Weights of a small GPT-style language model, trained from scratch on English Wikipedia.
Size: 14 layers, width 320, 20.7M parameters.
Architecture: LayerNorm before each block, rotary positions, no biases in attention or MLP, untied embeddings, normalized queries and keys, attention and MLP in parallel.
Each number is 128 + 24 x the weight over its row's rms, rounded and kept within 0 to 255. Layers, rows and columns count from 0. Numbers have three digits each. The size before them is the row's rms in percent of the matrix's.

# up: layer 9 MLP up, 832x320, rms 0.0937, rows 189-219, columns 0-63
# down: layer 9 MLP down (transposed), 832x320, rms 0.0914, rows 189-219, columns 0-63
# gate: layer 9 MLP gate, 832x320, rms 0.0933, rows 190-220, columns 0-63
up189 102:131132188161118114133111125147132127107150148097146126137092112121146124126169133161138126126133144160116133161163102134146125090156118119134083154153140096164145098134096127105126155135122112
down189 102:157093116093080155125170124083112127094192116132098113102135136127092147143151127100140101112136125157115108145117137104147107113147122165046120158125100140173162125149138117100121140153112134
gate190 095:139111127122159108136130142151158136126131134112151080128106092143155164140117098135119122140138174163162140128084100109149150106180099106129167200107116118117184136115092128088161139150119117
up190 095:121128170131152119155087175114124098125153149139177109120083165092139110133088122143125164117139135148117129142129155124101101118114132088147129111159126094154117112121142132111096157133103121
down190 098:083123139122147128123135143118101168147118102097137151130158177098127140124123115154085110141103114130140144154114079104115105113114126145198109098168156080146092129122132135106084110155103160
gate191 102:156130126137149138161112137118110123130152119104121128058094141156121113133106105097114138174134146184139133094100140131115108144130123094118131136153108149118169132109084110101158110116136092
up191 105:122138110166105149091086130115129149103111108105126117106145149118100116136110150164127173100113135116113116102120186137134140139152119188118139153153113137115148161151141130105136085152144127
down191 105:141159151102141117129095123131103127120107130163056130117142129181101130157133085074129110123141131120082135104113148093096144103101106173167104114104152157150095110120132136128138159127141080
gate192 105:094096120146160135113154133114113181125140088102121109141116119108085160097088122117135123113089132156144125131109122117145079128160144167129127130118134172114077152115145123130177086157109126
up192 103:148128146157111112118137127119152101136082150158173122136143161137156127125102148161076117134121166134139133115125129122131087131126160118152130102074153083117077101114156149098139121102142107
down192 104:099120160129142136115120137117134135107086153120173127129100131140090081131143028140127131108091138111136147114180107120163126166106127113077103149199119122167140112111112135107159099136156112
gate193 104:100106114115119111154182101130100116172157130088098151102175131152104096144089114145131123122134113186120134121169118089177159134147158142123141132113104093148111093100113144124152132122092127
up193 107:135099122120124125158158094106158116130079119086146134133142095141130149155137117111140130137101126111143133120117085128126109136089071110146114103144101125122111130134092152119116161128106136
down193 106:120126148133129107141158146109092144133122113129120126124115151118124143111143192108150149194130153125121145139177118132146108139164127132123101086143131126104090137137129140123114098150120138
gate194 100:104169112144142108131165108131107138149174133146125110110150113140076150156099113120190125096128165089176143093124094146145147102166106151114083125104111106120138126108120136143142073136125122
up194 097:174131130126119088073137166097109145101146138163138148099148179101162141124160111131125138114094124114106151101116072123144072105143124136120126116124132107152115114148133148179123132087096148
down194 100:090126104136090110143138156141166127130169099103131118123110098128152121078127133149113172129076150156125158124144124139116139115153095120103156122144131127132126128085125125122143135124122101
gate195 102:115126177173146146106120144138136140161136102084135120130123129124148161115154102143116110152109142153126116139122127100118127112150161166145117106155096081124129117065142120123121135122133134
up195 099:162139104148151104132078168123144114129079100139154099110114129142097109127136135156146103105139133150173130141151107130127122105086111141133117102110113115123146142161153108128105138151097040
down195 102:146139107086115101129142147127125099140110130158139127153109141144126136081090042125097127133131172176119171155122116066109134142122131137057089104138145168119145166150142081147114119144112107
gate196 094:119106107136140091118131109151121102092096136125156118140122156168172108150158143156155100158118083133183154083182125125127125136167138158118128128143130120116151108142158130139073163117088143
up196 090:101097133099133088173153120153121133075114168104169116087115086146104140139160125130150144123126116125186110149151121128129135191103164111135180131124175124113107160113125139178163122172129138
down196 088:121146127161142120104122173105146145145162104175149128133130194073150104089143154089101151151122154096091156115111162134147130098129080124139087129102116123164109077145108100066123118114102132
gate197 104:089102136150133146118154117122149109137160149102129078107073094186095138129146139104131126132139137146166099133121124067160130114138131186115125126166139145132084135140109130111118142149144165
up197 102:138169161115152145145066137130092121092153126104165129133128093132112136114137112121112137152122121164112150159100121115095142125144129141135128118113142136159083136114119140122153163175119133
down197 104:145121104118158129139141116151119083088122137180118106150124150151104131103163170139146137140127149146115137121087153041109155123115161129172118137112138128159155192136162129126170127107150143
gate198 089:155171125145110126128140129131152091125205078142116114140162120146132089113094135142081101154119126116119077104100135163165052110101128160138103122079136122159112097114142145115136120095138139
up198 085:150136147103104095135088139118125108088149123151143100139151160134120100097100126169121130137132149144071119188097153118092087084147116148159142138124109138156141152119133104121074100099081146
down198 087:143089135136104158119138104129143130125081131124163101122131131127088119138134078102107126089139129101151132107132151141092142159140157099148116125161119164106149157104118122116184115170144088
gate199 092:134148114113122161127144099135087141117139144123121137152130105135142156102148127108149123132127124126147139109161133117115105135148148118143193163114114094134137077176125160145108159106123090
up199 091:098112129091102160121161150118162093130137144118152142133157157153159112155115135144107147133128118142114120118106115145136114087129103139124087132129104084188126117128127097146123125120123089
down199 092:117124102086108156123149112123113175121102150124110101140109127105174158110172206129091130157150125124109102113118111090055125135126114197159157159109135144100083137129104128109122124132139157
gate200 098:121110153117151160139141130148134112113089158119181101142095118127064135132157149156137161137148156156187133101148141123133104114120133109131117131152141131092145109118144106167129147149144128
up200 095:131141173116135076111116115141131089133111128132106119129147124102089151132125147177146133145091107175121098104145153122119129152113120109126105105145105104139149143153092135116075156133144162
down200 097:109150130133141131097118129137146144069078118121148100147137139104134125114095141115098158132133121117128102115192133188063153135157132140214136131143136130117111117109134118130115097107117116
gate201 097:095109108141133151141157163098108116110092117144143104075080133123103145131122097155176120155153151101159110135128154147138085150142126189133120123121163128132152146140162148140154103156124106
up201 099:145097121121107138127158117116141144111109149157129147093135144153114117136102133121162093129118094114116164076081113100167114095113164116101111115148156131131155168150119126111154156113109126
down201 097:130133131174154137150164197121130154104186125128157129154111124121119124114096087170109113109115132174146141126159121140115121152107102152127109137127151143138133144136152127141126137126112132
gate202 097:130151128105126131125141097137134109119129095091116127130110113145124089101126089150095111136115115109163150117112145142102153144170114152134112129151113129125153108114088099134112158149141075
up202 097:141120122146125139136076121144129172126144144185106103125122121134111118086161132166110105139148128110100154137088152116144112096147135123142141126100191127154126112111161133095178139175134138
down202 096:127124132120123102149117111151181075173177106151165054084137150131146095154100111125118114117128151174139162096084122126094125122159114105139119114101172108123133102150102147128108160145139110
gate203 093:105142132125126108144180145114108122122112128160109116118131116099112120131122129109155168108129115137139098116165119097180160135114104113082115148134086101139155131150147175181121128115149155
up203 092:161107106123130103109178164135130174143129152122093122128138105078136122141142130093125170114131148160110148132121096104116140075106077088146142139121100127112194094170140153160104098101130110
down203 095:129148140089130178109145153107116100137162129156158169120116127130128110125121021147086123133103083144157120126155131162166132154155161152092109127160129126110143118132096077135138147125120101
gate204 105:119153097138147133118103098130086144132136137122123125142123124164106135110113127126096134117174139125084145149080142117125124143188100099109104126115120140101131143131103162148127097114145111
up204 106:119133138157110149145099122131143103162086140145126124145134154184102111141087129175141125097138132139165134119187127135132138124145122103113104129093138140142096133107164143146179145117116106
down204 103:130169104111125128152123116132139147149140121148137103075137107106138102111159141158119134147098124155114126133107133174138125155119159134170088114119088153169074111136154104166117159103135157
gate205 111:118168126141173129101108118115126139128169135101132142142136123133106155133118109118082156128165160143142147139119134098124119164130112184135105129149141166133133152172154143125132092141111128
up205 112:112171082145165130129136185115132133121087120161110137091125149158122119144118137133121127142079154084108130131103156093114108168105094134129143128075132141124107150110175153148182096167168115
down205 110:143150136077160111127149125117132100134143114124130153119166139109168107137120149142077117138117158115111117083103148170118134175114138119087135096189113105143133120101166118135088125117122119
gate206 100:143105133101113115080124111158140139120118157099140112164096125101117146130137093097151126134179142163138161139102091148124114130169125114129151152151147118096099114124095136164127141120176084
up206 107:115147105148173149159125135133136121099143135106140128126124121141131105131112135158100097134094079087134139097171137127136141128162102139151137127102139150150132104113127108172112136149111150
down206 111:127163138118098127153154129141112091145127119108114081113126152121099150141173000093082110142122096094129143123147149091182099127144085118134105148167125129140150131168114127119113132182099150
gate207 100:131118161148119157124130135071104144122156137174110153146104131145127109140112111112156065146192126114171118146119064139125111155147154134106122166113110113133138101116193152156099138121101126
up207 099:187141158140134149156164077090107108121126152145156164113129119099095129148181122098071108158114124145124164151162138130129108098144117094156160072084127076120118164121106129112153112168128161
down207 097:114182127136120123119138109092140140130158106130124178144159152138150100112107144144127124105142110149193148128122111135140143148122141080180100150046118123092134137125162083123123123115113162
gate208 106:136136118180151135138130140127097122188143104114152116097130082103091144112120111128132150130133114108135107095126101122169132096122131107122130150140105137137139104117172140104163146126130074
up208 104:131101116091130108145128127141139100109099116182144125126163159103153134084134129141134105101135065143110122106169115145135149109107124116117152140095079125126156128159179180070163094120129060
down208 103:120154112111109138102171101141109161138102111092117131170122122144110110124153101164130161151130100132142162141131139114170162097128145095139150116147112116134176154129116136128105109150168099
gate209 104:109110139131153130170116115104112083146161128118174096139128155120104143108101128113126138106148112137116126179135107148153090143140167151086126110146128098102122100094130164142187134122127118
up209 099:164115132117084096155171151104105133136140158128120089122120115142187123133130130097152155152128077091155108121146081131103130122148094124146131162146141123134107144163150114179091149132087097
down209 098:117132147113127128174156122116132166144163160163090143126100134162157126142133139105129122112157135126112120158117123082151177131178105156136171125118116139171095149150134124139104143143112102
gate210 111:088149087129152116151108136111125153157175119126172164121159139119111134096153134107139129177137125142147140144124130080103090115145134122107085138134148101110143163151131101137160095131115084
up210 109:102144121129112113124113093123156125131086155092108119164178136140149136128121137108147110112141154074112122105150148170145117147176187166106122132137153127140137109184144153144151117122132136
down210 109:087123146098141112117079118131086157128157114149143130141122145147137091121060128122117130154114110094144118130188122089079138108147157165142134117185151118107164119146090100140164135104131126
gate211 099:071132144166179118163116114100130129151111126118099123100151135145108126127112126148127136115145124112159107121148126141132115141114138149107159115122115152120128128160147149167142129164106100
up211 100:141113107108130147155152152131113106087134113119143115166112102129132120135192126153127132180132145120094144128093112108125086107133077122149117109117120105094136124112112087105098162132139159
down211 098:141136170155099115123142150121105096075125088151103141114136121141095101160175082138105109130126157134109129120145117134133107150162100146144146145114159141125097117138092139106137098117087131
gate212 094:115122110128139140134174105123127126117129133071123095111072141137147129143162101172144141141147137157129144127102145120116136136163120132121131118183148124153098164126119099166140134129149187
up212 097:103122142138126144113126152132147095131129154100133134146132132146152123092107122149161103148070114113132108127117146130095146121123117150145134150139101106141124123177092134168087103163113128
down212 100:101105106122147117117146109145123116101147139119163107140106113110099113116116062148127107077151119125159169100090138091106166117101116124143172127156185133181113106139165148138141143149187125
gate213 091:132103164125134104108144161099081145079107105141172139132142138132138107107106142106135163109108116155118123119117088165150116109124111161131133112114112115128131126124169149121145136174132126
up213 085:117123166125130112170119087140137136177145161097116107110117101115146149131160110162135119147128123112150121103138112092123156151159135099137134099151156153116105142142119125176142122119113116
down213 092:105135134129134089130145123100167131129084148120152148109133141114150119117145156094188189183075157126134081121147102118137146120141102139113108125141149142105092125149133147118140140144158125
gate214 113:142079153134129118154133122136100123143119171127157115105122098107140119132105117109156195109117131152148111128127115062086125146101151137122117172103152122097117119110130094135123132107131087
up214 112:138103153174170131109142123140129147161151127104110124149131108180121117156072143128073138105145131132146108141150123112135132107131154121110123102132157107150120128076125095116140118179157171
down214 110:081161120121169160127128085121088092157143144130130131142119103157162132107118064115135082126145157100117126139125095063120139121104121133155126129146150152108095122123098135127124147121142130
gate215 098:094113146144127109134103109120138126137141158118131097126113087099128135146163129122148128138150118145146131135107112132152095087111137117112118115140165144143159119141111138146116129162114131
up215 105:124097093093154143124132124119125147122135177125151124133157161117154133077154127141122125134146147174165170148116090150090141143121124129150112128127142102143109104130149121157139113122110109
down215 105:104109118122141122126143113117084153147120140125114107113072089153121117126177160126101136126145129159160177160144156040161114127096138126111121171148162103102112126160165117099109171160160127
gate216 107:096111101127167136137118146108123148164122136099156142105102073110106122138143097134155166095129157138156119113079150106149132167116129178098149087167133140124130120151131121130126116147140070
up216 100:111092171121129131139139098147128132089124086132115123160135123111146113089143139113139114153124105121161120172109149129148148169128123123145092154116127111105136160171130127131134126111161149
down216 100:145139128127132138115141104106133115138147114134139135141118098128091135084146092112163121187164134150114133146127115113171124135211149106111124130126172165113137123106099117104102119101120120
gate217 095:120100116119128184115160148170110101146098148092108116161144128117116164122127095096121133141140139096135124148105099149159095112160106127133154150124107081119098102108141138133114162138103133
up217 099:136114122108121123110178139140110124110150125094138117174136138117143157109095134134159147157149106146108131108096172142151139115192147133141114117110151130084119103098175130091094114108135152
down217 100:138152119166112115144143130116140157077140140111145154128121090149093111111072096148107088154108119104097134143126150130167151131138135131190128178142112131126148128124125095155105104173141171
gate218 108:144164110153141100152146075088106136122154131083178144100089091159122144117163081137118103120150147130165131129144083124139118151119096157124146117141094110104131147142129116129120146149119171
up218 103:146121133137097140141159119143137116162143145142091099139139128153134109156095161127119140128066112130160122112170106094105126151143107162117123133129158094141161110110115126139178110123106106
down218 104:090112107107160102124103150125106150137121115136111124149117101185131136118123103151117144140137142124121117109136153146148137086145088146082139162209122125152162104149112129133166063113199158
gate219 107:123121174122144150114092111148108132145147124124099134131136142165126153126083117139139125083135168193163093165148104081108069114149133138132126089095148158100099124092140141094178137109128092
up219 105:112135123129116130116142087151131096072097161169113135129132149137132104143129148144177136142112131117171164148115143176162127099108114125138161155154087127095103122094119142139121162133132131
down219 103:165109143140131113109134154107085117122100091092144129149165142145095120093114099112138134124121097147117127113150116099131144101160142126167128094130126116114145137140105134114150145127131132
gate220 104:138067154130137154163122138125118096141097128160175129074129129107087117106126115148165109095136162199142101128130102120125137123130146132124135154106144112130096123141102133136122182105131081